Each number is 500 + 25 x the weight over its row's rms, rounded and kept within 0 to 999. Layers, rows and columns count from 0. Numbers have three digits each. The size before them is the row's rms in percent of the matrix's.

# layer 5 MLP up, 1792x448, rms 0.0335, rows 1767-1791, columns 56-111
100:488468470485508506521484514562491506481500495494504493567469495504550519506553506490514540526453512519517470471522494489525494509489506511534491467483529488472507533502
095:543463490508534512502520520463449537473517462493520511455504529474523509531497522476491448536481514463481449464480518537481505518505523549527535509526525480495518520511
105:497521509481524488482513492474510479485551509446504470507530444463505495503494521517503493495562474529545467511520505479500533505479493495520520513510516518475540519511
099:516533504506517505477456509455486525512507501470509499476514490515479524487468524526491507512488507489506494493510535480544533508520505510513511488529476530449491472554
106:514526476489459508476557529493503525520545496428477491504511567544486514492503477498497519519518532492542520492489485506467484460468485508476496493515452538488520495487
102:475472503467493477488538523471539497491497492499494529531497443527505463495490486531514479487461506490515515485468511480499519513499507465480528508515520512498461466494
101:468498516488484523483521497523479503489517515489491515445486517524503521474470474471500504518490485508450458483493545517499504483490495478533461508515531492511548488508
104:483498528519501493491541490499466504496507479501463532492514514509501565433500499515447471525466494509482535514483509498470511552468513479558463506535499521457518502498
103:538501494472535502519481491478482481507487484501478511517489522521513509504508504529520469541453520502490490534448536530484527531479469501472476473500508486478448473455
106:521501496507495507495431501529519532520505517514538507535493500457529499508510480495489545484505493476487524504486523474518466522449487504540526516501548505497519487513
101:451521496472520461492512501461504499507485467453506499508522434535466513527504499485493536523540512462471467521496519472502501466488502533510543521515516493503480502478
101:529490520472472474568510523499518469501552494443532537504470503491505548474502524474546511529523529522459472500486528531523490493466481519513486504482541494524490537492
081:479521501447472525469487500513498511465521449503495488507523522487491518463491488503508494503533458481534496484487563446520437505505491481472520525489495462488520483515
105:507469498502485515444471531533523498507489528509527521491530481489520469488509478493488485491475486495513514485451484510517516487537517529503492503495519485513520496486
097:501543495501482503485554522506477525511529491487540513476503506527519564477496477516501472505528505456479466520529544509500487482478506522472480498512507504472526466526
096:484506543498479511475516486488543544484502434523480524513462482467479484475524486522476477502488538489500518476507464528499488485496505518487538500469521506512464505483
108:511468512521548474492496493481483482483538508472521503460492483459505466534497494493490447486546510505524467489503537480557508517514500506577506528469538491504499553485
092:506515490520507469498458478470471522500437510516493495511531491454518493515519488519524520528497506478468457564524488486504489516493498474478537517493508481482518522507
107:490507515494476501516495511533522482449447473498503503522534493506479488516484474456498523516498484489517458474492492484492515473461510500522530531510468510491531510552
105:524487459496489479526504551495487502515493480495478487510467476506517453487506499491549502493513475506503526478504502499517512541451502532450498495490496503485500518450
102:455498521507549465507487530489518465487526539473503507498502478507476499535529461483508505495489504491504523540497499471508532501545497504547508483500487530524507500527
096:473466484533487518450504520457495464485477508511525522507490494516526488555500459509459500507492489491438518476446510485483477479552538522550549499485465514510471477501
125:439514479460496510474471446482493495515533554517514528513496489505501562533463525558479503469520483473516518528504520430493471560515482490494523515533490491492492458500
098:514480492482511488467481532495546532479453483514473499524470457476478558488490511508464488474568514491500482497480502483491526512517492501550477484508520454486496473497
115:487524508475496490481495464518500497495466541459533498483511525486521527506471500518527485534484527530493535479482464449529484559519522489518477481511545490495518466525
# layer 5 MLP down (transposed), 1792x448, rms 0.0335, rows 1767-1791, columns 56-111
088:481532489528499502472519503463517496536468489521456488460503494497464466505487455523493507477527459486499513501451502486458479473513499464492513531536493527511514495471
096:509503509504486467518460487559545448522467534509509502552469486551514498494537496505525508469484484497500520514488498484502467462493461477495463556502460495476506507504
099:503465491506531503527501497511495543522498517523489523513496544519486500515485520508491499495465501483484526495516512507520515465542503514503511510486446483514454480496
098:490491505476469472499544506531519504494510489501474491512511473485496485534523484499527478481533499499546502494506501518487441486493481506459484541462511471532522528456
100:483455506517500504506472500514474473514473511551488507484456461464510513523478572522509476497505468524489469506499515518541478531548520467506488531542534499488511490531
098:493513479525545529509475476567453490475510468490484463507557527477482481544526502492527530497501482520529476508519504541486504524535522513565463472496491438459473488537
100:488507488504520463495513489525558518520429511508521505530514461475529498478532501502471499485521517477536540506560477496475479530501497524452502477500501497456463481507
098:525529501502495496486533508493509495501501501486528469488450535507498491517507488532555516561520526511474439479513505509537495463492504503459526516486508507525492521509
098:458474505478486487454549542501509510509504497532511481501500450454517483501482477515487533504519499491508503503506452478517479482497497505515515509513534507518514520512
104:446458516526511516503543456477492466509500475494472517480498495524476469520480557536488477523505505523500513518509490517459519465510497516471510503500517537521511523486
094:520510490559494501553498500518511460488550536535502492489439572444543471510486480532510474525450476514511513450500479548484544538496489487497483453488498502514493505479
105:479532478541491541481494501485480508480489518500521495508490511528480460521500500522476485464495500466540521484471456478501482514513519495475515516510489532473493481516
094:531491511524534487532499487495481506530493520488488528521467489517517492543511508480509503513491536529480527499560480557503567511477502489536485492503493539491474497516
106:479519482499517496547533500472453485528494493484472475503489532521533480494491540476501533500555486509498495479517472491460473479480489468491519488546501518517508558494
096:485496456480479493513447516522525459515457538498464508457486497483478478532521496501503521493499525517501523463450495514521474513494526463534500488528489544520477496488
097:477481436508526461553481487475472484530474542491512530468531470530541500536475497508492562509516479501496505495507498519513499550490478502525492479520463496496516483512
110:506520466525487503532545450521513512523475466527506490517499514542491537476501496517494530517481493511514512481501489510461479484508479482420484470536489511517500424494
095:466502496459481505526498542512492494475526489493487499497478548545521525502496494482514501477506471465506536426487505532495516482508500508513474521475476530505507479494
116:525469474511454478511466513509515491530471474490527547516517495527535479526490501488484515519531494518535484510493515507485469475520493471445466513503490471528508517507
109:476524509514487510443463490546514493495527550515516515531556508470483515517536477471466492493512558510502486542505486464473476469550502485543487504481485537533529509494
102:552513525510458484499489521477494534508449451519506468479486499504525516477478517526569524500432556504505494510506454538509487534471507506478504499490519479470481563468
095:479528506507518494558488476501529527530502504488495472510553499489491533470509524461561490538527497494551487528539499505514498508469480473431474479510517526518533516507
133:495480515463502509481485484473541500477539484534479481506500512502540509514466447563469482537448510462483499494512488465541514519450469530481462479504509584503536506485
096:494507471536457515483481494533491455510535499479544484532530535490496452486497492464526530481481516497490500496495503529475479469522495516514532488496502518497482513479
112:519469505506508510492499509507506525480522481542484490542481475504466496511523480469486513464509466490497485504537546557502527430475494517502479540523470519500490509484